From a checkpoint of a small transformer trained on Wikipedia.
Size: MLP 640 squared ReLU, 5.78M parameters.
Training: a variant of SOAP for these matrices, 343M tokens, 2617 steps.
Each number is 200 + 40 x the weight over its row's rms, rounded and kept within 0 to 999. Layers, rows and columns count from 0. The size before them is the row's rms in percent of the matrix's.

# down: layer 6 MLP down (transposed), 640x160, rms 0.136, rows 68-110, columns 80-159
# up: layer 6 MLP up, 640x160, rms 0.179, rows 69-110, columns 80-159
down68,105,192,172,168,172,174,250,229,176,122,162,262,224,220,189,172,248,215,214,257,199,177,248,185,195,118,187,107,266,230,179,183,178,205,258,245,182,123,217,185,202,228,269,157,217,248,195,222,155,235,203,196,142,201,241,142,188,223,240,221,232,152,212,172,165,166,126,252,176,170,143,188,192,183,184,164,110,190,164,231,152
up69,116,185,150,162,198,146,190,186,232,178,218,217,246,206,302,132,242,243,133,180,165,130,205,130,325,262,237,123,200,219,234,159,162,197,173,289,139,173,256,204,170,196,192,241,148,212,179,164,206,233,126,187,211,173,152,230,206,254,128,184,182,249,170,173,212,242,194,205,234,194,156,198,212,226,175,227,120,149,146,208,212
down69,111,253,184,161,199,124,156,189,191,193,217,199,240,126,220,162,270,190,158,269,148,248,176,234,221,205,226,176,152,222,234,236,103,188,210,194,222,157,253,231,156,192,251,276,185,232,217,161,267,245,186,222,230,261,221,252,239,184,116,148,115,152,193,227,167,220,175,182,209,203,236,267,220,175,237,233,224,157,129,140,188
up70,095,196,183,193,284,120,168,209,196,119,173,196,238,137,140,193,271,204,138,137,170,208,256,258,169,213,192,145,279,222,205,205,191,198,219,207,299,173,207,196,178,207,242,224,157,119,200,254,199,135,250,164,140,225,201,243,219,230,164,155,206,167,267,207,199,234,157,190,254,132,156,224,180,197,199,217,204,236,301,234,239
down70,095,140,215,176,215,232,185,138,173,170,233,250,184,147,251,218,199,214,257,191,183,193,107,122,195,274,180,141,245,196,178,256,214,190,181,179,196,193,207,136,211,182,175,223,201,208,164,216,216,233,209,149,258,239,193,210,229,89,260,167,158,161,193,228,211,260,277,170,129,166,201,200,139,184,215,255,198,196,229,145,213
up71,097,268,232,263,179,251,215,191,249,198,166,94,166,176,274,194,147,171,275,235,229,178,167,209,234,182,165,159,202,222,239,185,174,127,230,203,214,168,202,195,175,158,137,83,237,179,247,193,249,209,172,221,232,241,207,147,175,218,276,180,171,168,168,99,142,238,156,179,189,172,262,125,194,108,203,186,180,139,136,161,191
down71,095,198,203,228,223,173,138,176,162,185,243,234,118,189,182,255,217,208,285,191,215,222,246,156,158,151,207,148,207,196,246,145,270,205,246,195,200,181,249,224,195,243,158,166,212,192,205,174,157,242,231,231,170,134,173,113,192,234,275,141,193,186,196,221,184,167,141,193,180,241,231,206,238,240,275,192,141,229,198,97,121
up72,100,212,168,218,242,278,143,199,205,175,181,171,217,223,240,296,243,175,200,271,161,171,286,179,182,291,223,156,170,189,202,185,234,223,239,182,184,173,248,191,205,173,186,191,200,224,165,212,92,201,193,207,274,209,197,211,217,245,227,199,231,143,162,168,222,188,204,181,174,260,144,203,209,238,248,248,122,129,166,141,220
down72,096,247,178,165,206,225,91,217,251,146,126,211,169,251,163,244,186,76,196,135,250,181,157,217,265,198,252,187,249,166,229,139,138,214,171,189,261,212,161,158,242,163,186,226,267,290,192,213,163,257,255,186,221,168,159,246,175,220,200,113,184,180,259,234,172,210,216,227,216,216,175,141,169,214,180,243,200,124,238,191,217
up73,097,148,235,176,260,267,179,210,205,183,236,173,153,181,195,196,144,213,211,190,147,110,183,235,174,212,128,135,159,264,245,165,273,224,280,160,156,251,223,168,142,199,244,198,168,265,156,264,65,190,307,162,161,232,161,260,138,158,264,173,182,171,205,243,176,250,253,231,240,102,195,214,141,151,222,243,232,184,288,164,263
down73,096,186,224,189,191,204,236,222,280,168,124,207,246,212,229,179,190,246,152,153,244,210,199,189,284,213,231,221,137,145,221,266,162,137,246,213,258,193,200,171,232,261,182,213,127,214,144,197,193,185,203,243,222,212,201,124,306,178,203,218,165,199,165,203,153,176,226,134,186,167,167,267,202,128,238,219,255,228,145,213,212
up74,105,208,218,192,170,256,181,159,213,218,195,221,206,154,353,156,158,166,146,212,183,146,266,188,134,170,183,177,219,192,210,174,212,167,240,209,182,197,251,257,192,172,175,209,243,174,272,247,252,216,177,216,207,190,263,300,196,245,215,123,181,215,202,144,216,176,149,148,239,192,218,205,116,194,132,151,152,160,195,214,173
down74,104,110,196,235,150,202,137,227,249,195,238,172,131,216,167,244,182,244,180,160,208,239,261,160,222,201,148,197,157,173,109,131,205,197,165,160,218,228,201,202,202,186,230,204,163,177,210,233,262,152,238,180,222,230,204,226,172,185,181,179,182,235,195,193,250,165,231,215,183,229,246,197,278,159,151,175,218,124,136,229,141
up75,090,187,204,228,143,242,169,160,222,145,233,250,112,213,228,197,157,243,198,160,235,200,223,131,145,139,153,195,233,168,217,206,278,223,193,233,209,214,188,164,218,132,202,175,127,162,182,214,178,249,238,212,173,184,234,237,166,207,238,185,149,197,167,243,155,275,215,156,193,200,168,190,141,78,223,158,189,213,251,186,179
down75,084,197,225,234,178,233,243,237,189,243,212,222,295,211,207,221,247,195,253,215,212,191,208,209,230,205,150,204,238,206,205,285,224,163,242,137,150,206,209,277,193,172,211,230,184,251,186,173,156,188,147,183,192,210,217,157,225,174,126,242,220,225,213,212,229,185,218,255,331,220,101,293,233,325,213,145,184,246,209,187,239
up76,089,217,167,243,194,258,95,231,188,271,153,218,241,239,168,229,263,234,163,221,136,202,266,202,129,185,252,246,200,258,275,166,211,212,185,250,119,143,214,202,216,173,253,197,241,163,229,99,165,255,134,155,191,134,224,260,142,218,171,168,244,243,226,176,200,252,229,187,223,164,148,204,199,211,132,162,178,201,262,190,164
down76,101,134,234,140,185,162,250,198,166,166,175,191,199,225,250,187,196,215,271,202,213,170,162,122,162,261,196,166,254,155,189,225,267,129,228,165,222,185,151,240,137,200,145,277,112,208,214,176,225,183,238,192,239,217,209,233,272,165,178,206,180,200,235,161,180,167,248,174,166,224,223,205,337,184,205,210,246,191,100,181,160
up77,094,133,182,264,184,183,185,225,209,183,154,225,143,193,188,172,174,246,201,210,226,267,167,145,231,234,185,227,198,250,112,233,204,171,281,230,181,176,252,172,224,196,212,197,184,227,243,177,228,176,216,219,109,197,224,264,216,206,179,217,167,225,185,184,105,204,205,133,222,224,170,135,154,213,221,136,174,229,299,117,127
down77,085,213,197,157,198,195,172,250,227,284,192,142,202,249,189,168,206,205,163,132,237,216,260,207,243,142,215,254,226,190,243,189,247,219,216,130,212,290,192,246,266,144,293,221,266,184,249,101,242,184,204,234,201,204,156,204,119,205,227,189,236,178,223,186,232,258,183,229,216,232,214,181,253,190,205,273,210,239,260,189,191
up78,082,240,188,223,203,194,264,146,187,169,143,159,204,216,192,115,266,185,232,240,238,175,204,237,193,161,195,233,150,195,217,194,196,236,250,195,84,187,188,209,188,151,244,207,177,156,156,225,212,143,145,230,266,157,197,243,236,268,221,214,156,210,208,219,202,250,245,156,223,218,207,181,122,223,182,259,135,251,168,157,210
down78,100,155,194,239,241,264,175,209,194,168,199,181,180,141,198,199,196,242,135,184,176,201,232,120,203,186,140,172,277,130,169,237,165,183,209,200,250,170,134,162,153,175,177,145,211,238,240,225,220,217,204,125,115,189,198,213,176,134,256,219,233,172,197,175,133,173,133,221,152,212,252,161,211,256,162,165,245,163,232,208,193
up79,117,192,190,253,218,195,212,201,204,214,131,245,250,155,200,149,255,229,198,202,202,173,217,215,145,228,158,211,176,232,212,239,212,199,240,204,158,201,219,187,232,139,172,202,205,221,239,182,198,123,188,192,254,216,189,173,191,163,172,177,186,84,253,220,230,225,228,197,285,208,257,255,179,126,223,187,153,291,214,227,169
down79,116,198,180,216,254,199,194,201,181,134,251,185,185,219,209,140,159,197,156,210,243,173,164,201,181,260,163,172,175,150,198,258,188,235,189,203,163,242,186,272,196,272,208,206,286,160,256,155,240,155,182,212,224,250,120,253,134,220,203,208,184,187,247,218,132,208,172,220,198,259,232,238,170,222,96,224,191,242,252,247,241
up80,092,247,150,183,227,223,215,195,210,214,218,180,152,146,231,165,155,239,159,204,246,157,178,189,224,217,159,267,207,217,218,147,259,245,242,242,238,201,255,252,175,162,172,192,252,231,212,124,267,234,151,265,136,166,215,174,140,194,207,212,217,233,203,198,212,191,258,263,230,236,210,203,148,159,219,157,194,196,143,106,221
down80,095,190,159,163,203,200,258,259,181,203,209,163,242,205,200,145,248,200,219,206,227,186,217,177,231,221,207,221,161,183,204,208,218,141,229,163,133,213,291,220,212,146,138,217,272,172,219,191,265,184,160,184,143,128,181,273,206,268,221,224,185,210,190,281,116,281,209,193,210,250,192,155,224,267,197,165,207,226,167,115,219
up81,098,163,173,154,207,248,164,178,262,149,228,203,223,212,233,235,213,209,185,244,314,150,159,187,209,217,154,140,247,231,174,193,140,269,171,215,139,212,165,202,254,207,161,261,203,247,150,201,223,262,193,233,165,249,206,199,203,215,228,138,122,161,225,206,173,201,229,263,248,152,171,168,162,175,182,175,181,292,229,126,184
down81,094,190,144,247,213,215,223,209,229,183,235,248,175,214,209,120,264,136,310,248,246,162,251,204,197,187,177,187,200,195,196,273,282,154,239,251,192,176,210,239,260,173,155,172,209,201,255,219,210,189,206,193,162,245,207,177,228,211,275,166,221,159,170,170,258,210,269,221,259,156,218,153,169,168,172,274,189,269,213,189,265
up82,102,249,211,160,308,231,244,175,123,187,256,282,241,194,223,199,195,163,320,219,239,217,231,169,212,211,207,173,152,220,162,205,174,166,202,224,166,190,270,131,194,176,167,211,213,255,152,217,233,213,162,175,231,210,194,186,146,180,222,203,223,259,187,130,215,196,244,265,223,161,206,207,137,219,150,139,183,151,160,230,182
down82,103,133,183,215,234,342,208,298,191,204,171,164,253,174,244,190,234,217,215,134,200,175,165,256,106,202,228,175,149,166,155,237,146,209,149,217,182,185,181,208,187,144,171,229,217,175,258,205,228,188,287,172,206,235,200,196,229,258,153,272,175,195,188,208,169,218,250,267,142,243,198,191,269,228,221,190,192,166,272,222,237
up83,100,133,199,197,228,226,198,168,170,225,260,245,192,211,205,218,176,227,270,207,281,235,190,212,179,245,154,202,202,173,150,161,218,302,168,214,203,159,236,165,192,269,145,165,208,218,146,207,219,138,179,258,203,204,172,173,262,249,281,215,216,252,228,232,196,144,208,153,161,187,236,206,147,244,229,154,197,174,184,173,175
down83,102,149,190,203,123,208,240,207,243,186,210,149,185,189,214,208,252,103,238,277,135,147,194,257,214,232,180,134,278,265,155,248,237,209,214,176,194,187,176,249,126,152,239,164,196,121,233,223,246,214,134,185,190,282,178,181,202,137,206,187,202,206,166,187,197,136,213,250,211,161,142,191,158,243,206,155,180,196,156,195,202
up84,091,186,195,197,194,143,177,244,164,231,280,240,178,209,165,204,238,184,231,210,243,143,205,277,334,178,119,118,259,208,270,162,192,175,182,161,191,208,167,202,194,261,218,173,283,244,204,280,175,245,234,173,179,163,184,235,144,177,158,162,226,242,151,309,121,177,128,172,212,205,190,196,168,180,234,189,209,184,247,89,253
down84,095,196,138,227,166,129,193,90,264,169,199,203,218,247,213,136,183,191,218,218,246,172,163,214,213,197,222,206,212,211,243,193,259,179,186,142,267,202,236,133,136,175,227,276,245,189,244,207,249,86,249,268,276,195,258,165,204,238,221,208,256,199,261,136,222,211,222,227,195,188,158,254,196,239,172,187,226,175,145,205,210
up85,103,191,150,186,191,193,115,212,91,246,139,174,274,134,238,213,181,229,215,273,230,280,235,209,172,153,229,186,154,170,194,177,180,194,280,200,217,182,178,163,206,226,160,163,224,245,227,237,169,145,183,225,243,256,189,271,170,190,170,237,202,254,254,217,214,199,186,208,185,262,186,209,185,167,169,213,149,150,189,157,231
down85,104,267,228,155,170,176,92,240,182,144,227,160,187,227,151,161,214,192,195,249,259,228,183,76,178,132,229,122,162,154,153,298,185,203,217,235,150,242,208,129,229,245,223,160,200,214,235,212,195,126,212,225,148,211,218,224,232,230,180,206,260,166,222,182,205,140,179,215,141,212,198,161,115,189,189,274,172,211,237,216,199
up86,086,188,166,144,261,244,243,219,134,227,236,174,161,147,195,180,134,101,124,137,196,188,183,188,215,184,217,228,215,206,212,205,207,190,159,236,150,215,190,232,214,123,172,210,224,226,221,179,175,204,165,219,229,175,212,201,186,200,158,181,220,157,269,261,197,270,115,154,189,270,194,226,224,236,248,238,170,222,260,242,236
down86,097,128,231,166,185,262,223,237,189,175,95,210,169,168,209,218,191,187,219,240,198,185,176,302,263,172,174,154,253,243,244,143,180,215,208,148,198,226,154,174,266,211,240,214,185,265,177,259,138,241,172,287,200,243,231,149,175,218,231,136,101,171,211,146,219,239,168,256,213,231,254,209,300,144,241,169,198,313,194,207,238
up87,093,184,222,177,232,254,245,171,182,214,273,181,168,276,145,188,252,252,197,236,179,243,185,146,171,215,198,167,270,192,178,210,126,164,244,304,162,160,255,152,123,252,232,205,233,216,167,230,224,140,189,158,159,210,210,225,233,167,222,138,225,227,197,159,191,179,200,172,162,144,274,246,205,169,217,249,186,212,180,189,181
down87,098,210,186,203,188,255,161,202,192,235,207,165,136,212,191,293,225,174,183,159,208,191,253,207,105,169,176,246,152,220,240,109,162,219,163,165,244,185,244,123,200,227,214,198,205,197,231,154,268,129,262,194,194,262,194,165,248,234,229,182,264,196,221,186,252,259,200,186,234,186,216,176,181,256,231,232,186,213,237,196,209
up88,092,287,160,228,168,184,264,207,206,211,163,120,288,190,213,157,217,175,176,184,240,181,150,274,186,219,159,178,154,165,174,134,264,205,213,201,214,233,168,285,111,209,250,126,120,176,191,176,208,214,165,169,175,142,259,273,262,232,161,173,213,200,173,272,209,231,192,178,249,249,164,238,190,189,182,221,208,166,236,217,176
down88,096,156,158,166,141,231,308,155,182,201,136,240,206,313,249,167,210,207,186,228,166,206,245,159,241,227,215,188,282,185,222,191,255,133,206,221,199,227,301,296,171,226,158,179,111,160,189,202,175,248,151,237,224,221,202,252,174,192,211,229,218,218,275,214,149,213,173,162,252,203,218,170,168,185,178,159,261,195,250,169,219
up89,104,258,187,194,248,241,184,179,198,204,263,224,190,156,224,154,131,262,129,158,205,168,198,193,223,128,253,260,208,171,249,164,209,226,262,183,201,155,248,226,152,233,150,189,183,251,161,185,237,255,119,149,242,260,263,174,211,201,147,230,124,220,163,199,226,172,250,196,182,193,148,215,219,157,271,169,206,134,194,213,195
down89,094,183,195,207,267,271,234,230,269,210,229,204,215,133,186,182,237,224,175,161,174,241,177,251,221,237,286,220,216,210,184,250,250,202,264,190,226,204,203,151,243,291,256,193,186,222,134,171,195,225,211,229,192,274,221,205,230,206,105,180,149,258,172,153,242,120,249,245,152,175,224,205,168,228,230,259,210,206,220,166,227
up90,091,181,234,241,157,221,175,270,216,168,236,206,197,180,283,193,280,238,230,173,214,154,192,253,255,214,175,249,177,293,193,128,122,240,177,221,201,185,200,165,195,175,233,148,97,208,199,237,122,224,185,161,265,198,216,174,227,284,149,225,283,208,108,163,177,213,226,222,188,163,255,152,188,148,188,225,192,153,161,204,196
down90,090,185,249,274,227,232,137,235,248,188,212,235,260,194,200,233,239,157,224,226,167,241,192,211,274,143,191,170,160,190,180,191,191,134,179,145,173,176,210,180,184,208,240,166,182,140,208,192,223,190,158,112,179,161,312,207,214,252,294,196,175,226,183,246,183,233,214,193,220,152,180,183,196,197,275,227,137,176,187,240,263
up91,107,156,159,221,220,232,152,169,168,174,244,225,100,239,176,262,165,172,159,211,214,238,226,217,228,168,125,268,229,190,126,102,255,230,231,201,204,141,220,223,126,275,184,210,141,253,184,267,298,231,198,244,187,143,305,154,191,243,154,219,207,224,257,182,219,187,244,148,208,150,172,188,217,205,163,172,210,216,211,227,245
down91,103,160,226,228,229,222,122,222,302,178,192,189,245,202,213,280,156,247,220,200,170,206,206,226,193,174,217,223,238,211,162,196,212,213,201,233,239,165,147,275,191,203,187,239,223,162,243,249,203,79,141,238,173,211,123,195,192,134,212,170,197,199,200,185,254,166,180,154,167,166,137,209,217,240,234,221,201,174,196,298,228
up92,106,233,161,288,185,267,225,198,162,214,245,277,203,205,153,145,215,233,145,254,244,172,188,167,192,182,184,205,225,170,195,228,164,205,111,151,190,232,223,129,200,183,178,122,190,243,216,167,269,215,230,225,232,220,192,219,297,250,177,222,155,185,135,169,212,234,115,175,189,212,239,191,230,209,135,149,175,152,187,214,163
down92,108,218,186,180,231,193,173,162,245,189,259,145,122,104,153,239,173,284,181,158,198,204,206,178,225,207,239,186,176,207,188,230,238,112,147,244,214,251,255,172,223,176,201,192,185,250,269,183,199,207,180,145,268,216,244,156,196,179,118,197,204,154,154,259,192,149,210,189,244,149,131,200,189,131,205,237,173,154,130,153,130
up93,097,238,211,233,240,210,223,197,145,179,224,146,175,213,204,220,256,118,202,230,180,165,219,164,157,135,250,234,174,161,245,156,146,253,210,188,242,230,192,142,107,176,305,157,216,199,219,191,212,200,232,165,118,248,199,263,202,209,212,237,203,256,233,247,182,206,216,167,208,257,235,180,211,202,232,182,187,212,250,146,160
down93,099,185,142,233,211,154,192,218,251,211,223,208,269,173,200,187,197,118,228,147,281,182,176,212,223,165,191,160,228,209,289,192,199,219,166,221,195,171,179,207,212,247,211,217,149,164,204,249,139,225,204,106,232,195,227,231,184,195,135,198,238,172,181,238,262,212,242,217,189,162,165,243,208,157,159,191,183,158,158,197,189
up94,093,195,196,198,257,194,183,172,188,185,290,187,248,166,260,171,180,170,175,236,219,160,281,158,169,182,202,129,208,230,167,212,232,279,199,194,194,191,248,236,165,193,155,219,163,185,215,212,227,211,113,174,234,247,193,130,152,227,225,223,245,203,169,177,247,179,159,172,228,203,128,188,243,247,230,193,152,154,164,212,131
down94,098,255,249,290,268,296,209,171,180,140,202,217,191,279,154,169,201,249,242,211,191,170,223,239,192,199,184,227,195,170,218,237,206,232,170,206,116,198,214,191,177,106,160,175,273,210,198,194,223,180,164,227,124,261,116,256,178,104,244,234,141,241,194,159,177,220,216,177,161,182,227,196,196,201,179,175,190,188,234,162,161
up95,103,166,224,250,142,182,260,198,170,226,253,185,250,186,171,202,165,159,187,261,253,173,212,175,195,163,193,210,268,142,214,259,224,267,162,178,287,275,109,216,206,238,240,207,160,175,179,219,196,181,176,209,267,182,182,201,207,188,164,233,166,254,169,240,135,182,214,220,208,197,241,175,173,217,259,320,215,294,212,138,260
down95,110,227,104,124,235,112,132,163,203,196,205,219,203,169,178,159,216,219,243,250,230,195,187,181,161,213,200,247,195,124,172,207,154,175,234,157,201,211,115,142,133,137,248,140,267,199,205,236,231,220,156,277,258,150,196,235,202,226,170,205,184,147,242,210,218,210,227,216,183,208,151,232,199,223,186,270,139,319,208,175,172
up96,091,184,199,308,159,218,68,211,275,200,252,257,224,267,160,248,224,206,236,178,183,236,139,164,176,222,208,217,97,202,156,183,207,140,158,77,227,207,199,233,175,208,277,217,223,191,153,202,195,230,227,257,206,202,132,208,244,242,211,119,214,251,179,251,242,169,227,133,199,230,219,224,162,259,184,84,236,164,275,219,274
down96,099,263,181,200,175,191,171,217,185,160,209,182,183,158,182,176,159,213,195,193,194,211,252,190,199,209,141,202,223,158,316,208,158,222,151,277,257,257,302,161,176,148,86,196,151,258,203,211,220,177,231,191,158,291,208,217,205,217,202,216,161,125,178,188,200,189,105,201,160,146,240,244,182,219,253,277,152,211,198,215,163
up97,092,260,186,237,202,229,239,198,128,174,177,138,234,172,179,195,166,213,234,176,193,202,118,218,194,188,146,122,276,203,181,189,143,131,227,215,159,197,219,212,182,126,104,264,184,196,201,141,164,219,197,199,236,237,193,174,199,229,183,216,222,241,175,200,225,185,232,202,209,259,123,225,217,149,184,275,155,185,141,172,143
down97,088,223,181,274,194,156,248,238,198,157,208,173,203,203,189,178,225,234,223,175,219,192,231,227,163,209,199,205,235,92,237,219,156,207,124,243,215,206,174,220,208,231,177,245,196,198,221,216,235,243,136,189,202,192,172,238,203,195,204,242,224,196,224,182,237,174,196,231,232,248,109,168,131,172,156,242,151,138,206,253,204
up98,107,247,174,209,197,173,195,118,170,211,247,154,218,131,229,202,248,168,220,215,245,164,184,188,162,251,276,204,185,207,185,176,181,127,227,179,235,217,189,227,188,240,162,170,197,216,193,229,244,180,249,207,87,229,176,159,188,255,268,135,195,232,223,205,160,190,199,175,226,142,223,224,167,219,245,227,186,185,95,184,149
down98,104,195,273,189,198,210,186,123,183,218,249,241,240,193,319,223,209,203,188,207,210,221,197,130,172,244,148,217,198,198,175,218,217,202,157,241,252,229,231,155,150,274,220,235,205,197,185,305,165,211,236,132,179,232,215,225,188,203,228,160,146,166,212,246,212,245,191,177,166,157,218,216,90,207,211,182,265,222,286,218,211
up99,097,197,186,253,192,227,153,199,133,175,206,251,201,136,147,177,226,177,162,218,105,282,185,189,169,204,148,181,188,208,213,209,165,268,228,213,175,207,239,161,226,164,161,151,116,228,255,254,232,126,218,239,244,217,190,150,204,185,187,234,206,177,139,188,180,224,244,129,192,187,289,113,215,223,210,147,120,270,212,220,156
down99,094,180,164,196,161,131,210,171,166,162,258,226,137,189,127,224,238,168,124,254,184,200,173,181,160,221,176,223,200,176,181,237,216,229,177,194,215,200,186,185,129,179,157,181,167,234,267,162,208,190,291,225,178,188,222,215,169,173,208,190,232,206,173,178,133,225,196,227,211,168,250,159,249,317,231,218,134,192,206,242,213
up100,087,238,181,279,225,227,163,142,207,145,185,155,178,173,217,229,170,245,285,187,152,219,94,204,179,261,223,182,162,173,260,230,273,248,129,169,241,167,246,216,239,222,178,187,179,176,268,216,234,166,178,196,179,170,239,163,131,149,199,198,179,186,244,255,150,234,275,162,276,156,164,222,165,171,262,154,227,179,177,229,233
down100,085,207,178,323,148,204,170,214,191,216,198,188,219,197,211,253,249,227,210,184,193,172,259,200,160,206,214,229,197,211,124,206,260,220,221,155,226,173,188,207,252,205,186,224,257,243,175,251,197,196,189,190,306,174,159,240,202,158,198,157,178,196,221,187,100,191,228,137,223,193,171,154,198,255,189,204,207,176,260,214,181
up101,101,227,234,240,132,151,167,140,167,145,240,207,173,185,192,204,241,156,236,243,141,208,204,200,186,259,197,113,178,179,153,252,127,200,172,208,200,220,207,269,210,199,196,163,170,257,229,191,242,165,143,196,134,220,213,166,150,213,181,182,194,220,223,150,157,205,164,204,180,199,222,168,218,260,285,214,95,221,174,179,191
down101,110,228,158,236,234,240,232,153,173,143,132,144,203,205,134,224,177,168,233,201,194,266,238,198,195,175,194,271,99,139,174,145,171,219,190,233,204,250,225,163,202,198,197,197,201,248,224,156,197,191,269,189,183,229,204,232,224,162,256,211,229,192,216,185,132,232,263,177,283,142,197,215,168,159,240,266,137,251,181,178,187
up102,074,236,156,185,262,170,171,141,181,209,182,176,194,176,235,188,175,244,190,201,239,193,217,130,165,179,176,147,204,251,166,203,225,242,254,249,210,204,114,187,199,136,210,247,227,157,181,212,132,177,216,201,221,230,159,196,243,177,176,163,181,196,175,197,236,237,179,249,231,241,225,182,130,169,215,203,145,114,242,278,199
down102,087,179,244,219,194,181,178,146,221,220,197,216,227,205,180,263,205,245,264,232,179,206,261,222,207,174,138,266,184,233,148,155,202,199,142,134,183,153,201,130,188,168,217,232,171,214,148,198,264,116,230,239,124,193,190,143,177,201,153,266,251,248,151,150,118,148,288,166,202,201,229,246,241,217,159,187,179,236,150,223,186
up103,085,211,199,193,99,187,191,155,181,208,190,225,154,173,193,169,164,215,153,200,216,279,181,177,204,235,211,185,231,233,241,193,131,250,275,216,171,191,219,215,176,183,254,265,171,225,176,212,180,226,109,238,132,186,171,141,221,255,178,141,270,190,207,234,156,300,146,173,201,190,177,155,246,282,185,155,207,204,199,229,146
down103,088,193,265,209,153,265,228,213,267,158,221,146,149,215,143,226,300,170,241,181,219,243,182,212,253,230,153,229,207,167,144,190,196,168,150,163,80,145,199,222,182,214,192,255,221,222,253,233,228,233,193,210,209,202,161,209,224,176,132,189,143,163,205,172,219,113,232,221,179,239,142,212,253,206,244,213,135,198,241,188,244
up104,100,160,182,178,182,184,269,231,195,307,229,243,198,158,121,183,225,188,322,165,230,138,232,170,259,156,188,191,215,194,196,216,135,231,197,222,205,133,161,197,253,236,149,156,247,231,224,204,311,200,252,192,210,177,165,249,253,226,169,200,239,174,242,206,241,128,208,230,167,243,228,246,190,211,245,247,136,256,162,167,182
down104,099,226,204,211,235,283,177,189,243,263,276,163,249,159,188,250,246,166,247,227,176,165,215,225,178,233,138,190,182,230,202,188,219,188,196,256,248,194,211,240,133,203,191,211,241,215,162,137,257,173,210,200,250,231,226,145,187,162,223,197,282,194,181,217,245,179,154,146,143,131,230,269,261,194,149,213,182,229,196,226,157
up105,099,157,272,224,202,255,145,146,263,169,165,154,163,168,213,195,241,243,220,173,171,286,227,204,238,234,233,189,136,160,230,191,157,144,225,143,106,242,241,271,201,176,194,243,248,250,250,231,230,184,156,212,217,152,196,210,197,231,228,281,158,210,278,201,203,205,254,172,189,172,164,165,158,184,113,154,237,177,269,225,199
down105,100,250,189,169,190,183,213,238,209,127,161,180,186,157,147,263,187,238,129,184,249,211,204,209,211,257,173,207,210,256,154,156,165,192,178,198,232,238,274,219,240,244,183,255,237,237,148,213,185,205,256,248,155,186,258,154,198,251,189,142,198,239,206,210,266,169,181,236,256,95,248,230,268,277,214,278,195,177,180,266,125
up106,098,151,168,159,244,233,321,169,210,255,170,217,271,255,120,185,213,186,227,273,150,213,191,145,188,156,146,177,152,258,179,231,145,138,220,219,161,220,214,150,197,200,194,218,255,220,177,204,246,224,193,158,165,197,239,192,193,174,140,113,150,200,218,225,266,162,144,222,194,219,234,235,162,234,200,262,154,208,207,223,199
down106,096,150,144,197,173,208,153,166,214,178,142,173,163,210,226,199,320,161,211,107,176,186,221,223,195,255,242,248,201,127,223,115,202,197,256,145,191,196,197,189,211,197,203,312,223,187,164,219,211,167,174,268,197,277,174,258,210,220,184,204,221,210,273,265,226,226,160,182,217,241,148,212,239,170,260,267,190,200,169,178,186
up107,107,263,168,230,183,118,108,164,157,244,306,239,211,162,197,208,145,180,158,179,126,208,204,195,178,205,218,242,215,104,206,187,177,212,195,213,227,317,200,196,184,139,158,249,151,185,205,201,167,212,203,209,256,120,240,238,204,227,245,186,220,257,227,190,205,165,160,184,243,136,199,218,257,210,165,153,217,172,239,205,243
down107,107,242,133,179,156,218,217,196,292,235,195,170,243,159,211,191,165,244,234,216,185,250,166,176,138,185,228,185,149,222,255,144,153,216,252,220,257,216,203,245,228,223,203,211,201,224,196,215,216,252,294,191,171,173,224,158,207,192,233,167,157,232,224,232,163,169,231,303,204,275,188,166,198,126,181,190,228,238,161,156,161
up108,082,197,324,183,228,194,191,179,135,137,159,182,201,128,177,204,219,261,157,206,206,179,271,102,186,272,138,169,184,247,267,210,261,239,200,224,141,165,174,217,163,154,217,206,144,199,165,196,167,156,124,218,166,157,159,181,264,209,149,202,142,127,173,226,224,196,236,219,236,241,221,203,189,196,193,201,170,144,167,228,151
down108,093,221,143,168,225,224,188,177,269,227,217,127,208,243,197,204,98,181,210,251,217,136,113,262,229,170,153,190,119,170,231,212,142,198,217,181,181,288,175,210,227,183,232,204,252,209,148,299,256,203,201,209,216,213,238,211,174,171,179,186,255,183,236,158,214,225,160,208,246,179,219,235,131,213,176,203,180,217,205,128,215
up109,102,155,149,229,224,235,200,222,239,234,182,205,167,246,252,236,169,233,124,249,174,173,174,218,184,124,139,257,176,209,167,200,225,205,235,273,111,249,213,243,210,205,183,212,192,226,166,147,202,171,182,214,216,180,215,140,205,213,181,127,201,224,259,196,267,262,216,175,224,207,148,248,171,237,239,217,206,216,217,172,252
down109,090,100,223,225,245,226,214,162,187,223,190,190,146,231,172,203,191,206,182,205,221,195,188,209,242,158,265,194,197,248,183,240,207,250,250,238,130,193,134,290,141,200,194,185,221,159,172,229,277,261,166,214,181,232,188,184,202,234,189,156,252,255,238,131,247,187,218,193,155,204,235,206,241,129,207,228,246,171,213,175,265
up110,093,202,113,252,184,238,178,215,271,286,201,241,205,176,268,168,195,188,201,249,162,134,161,212,183,239,118,175,177,205,197,189,216,169,257,115,169,175,221,140,205,246,217,181,251,232,184,195,222,195,258,157,252,176,196,239,203,188,165,166,237,170,241,138,240,192,242,245,259,167,167,182,207,193,188,231,242,249,113,252,273
down110,100,195,212,231,183,142,208,229,201,205,145,234,264,231,169,165,142,248,191,169,226,260,208,201,131,235,251,228,271,261,239,179,112,160,199,308,183,198,223,173,184,213,228,192,300,250,158,182,243,247,143,187,212,211,216,170,153,287,229,183,164,174,205,256,217,278,192,202,277,265,197,286,279,181,195,176,196,219,260,237,204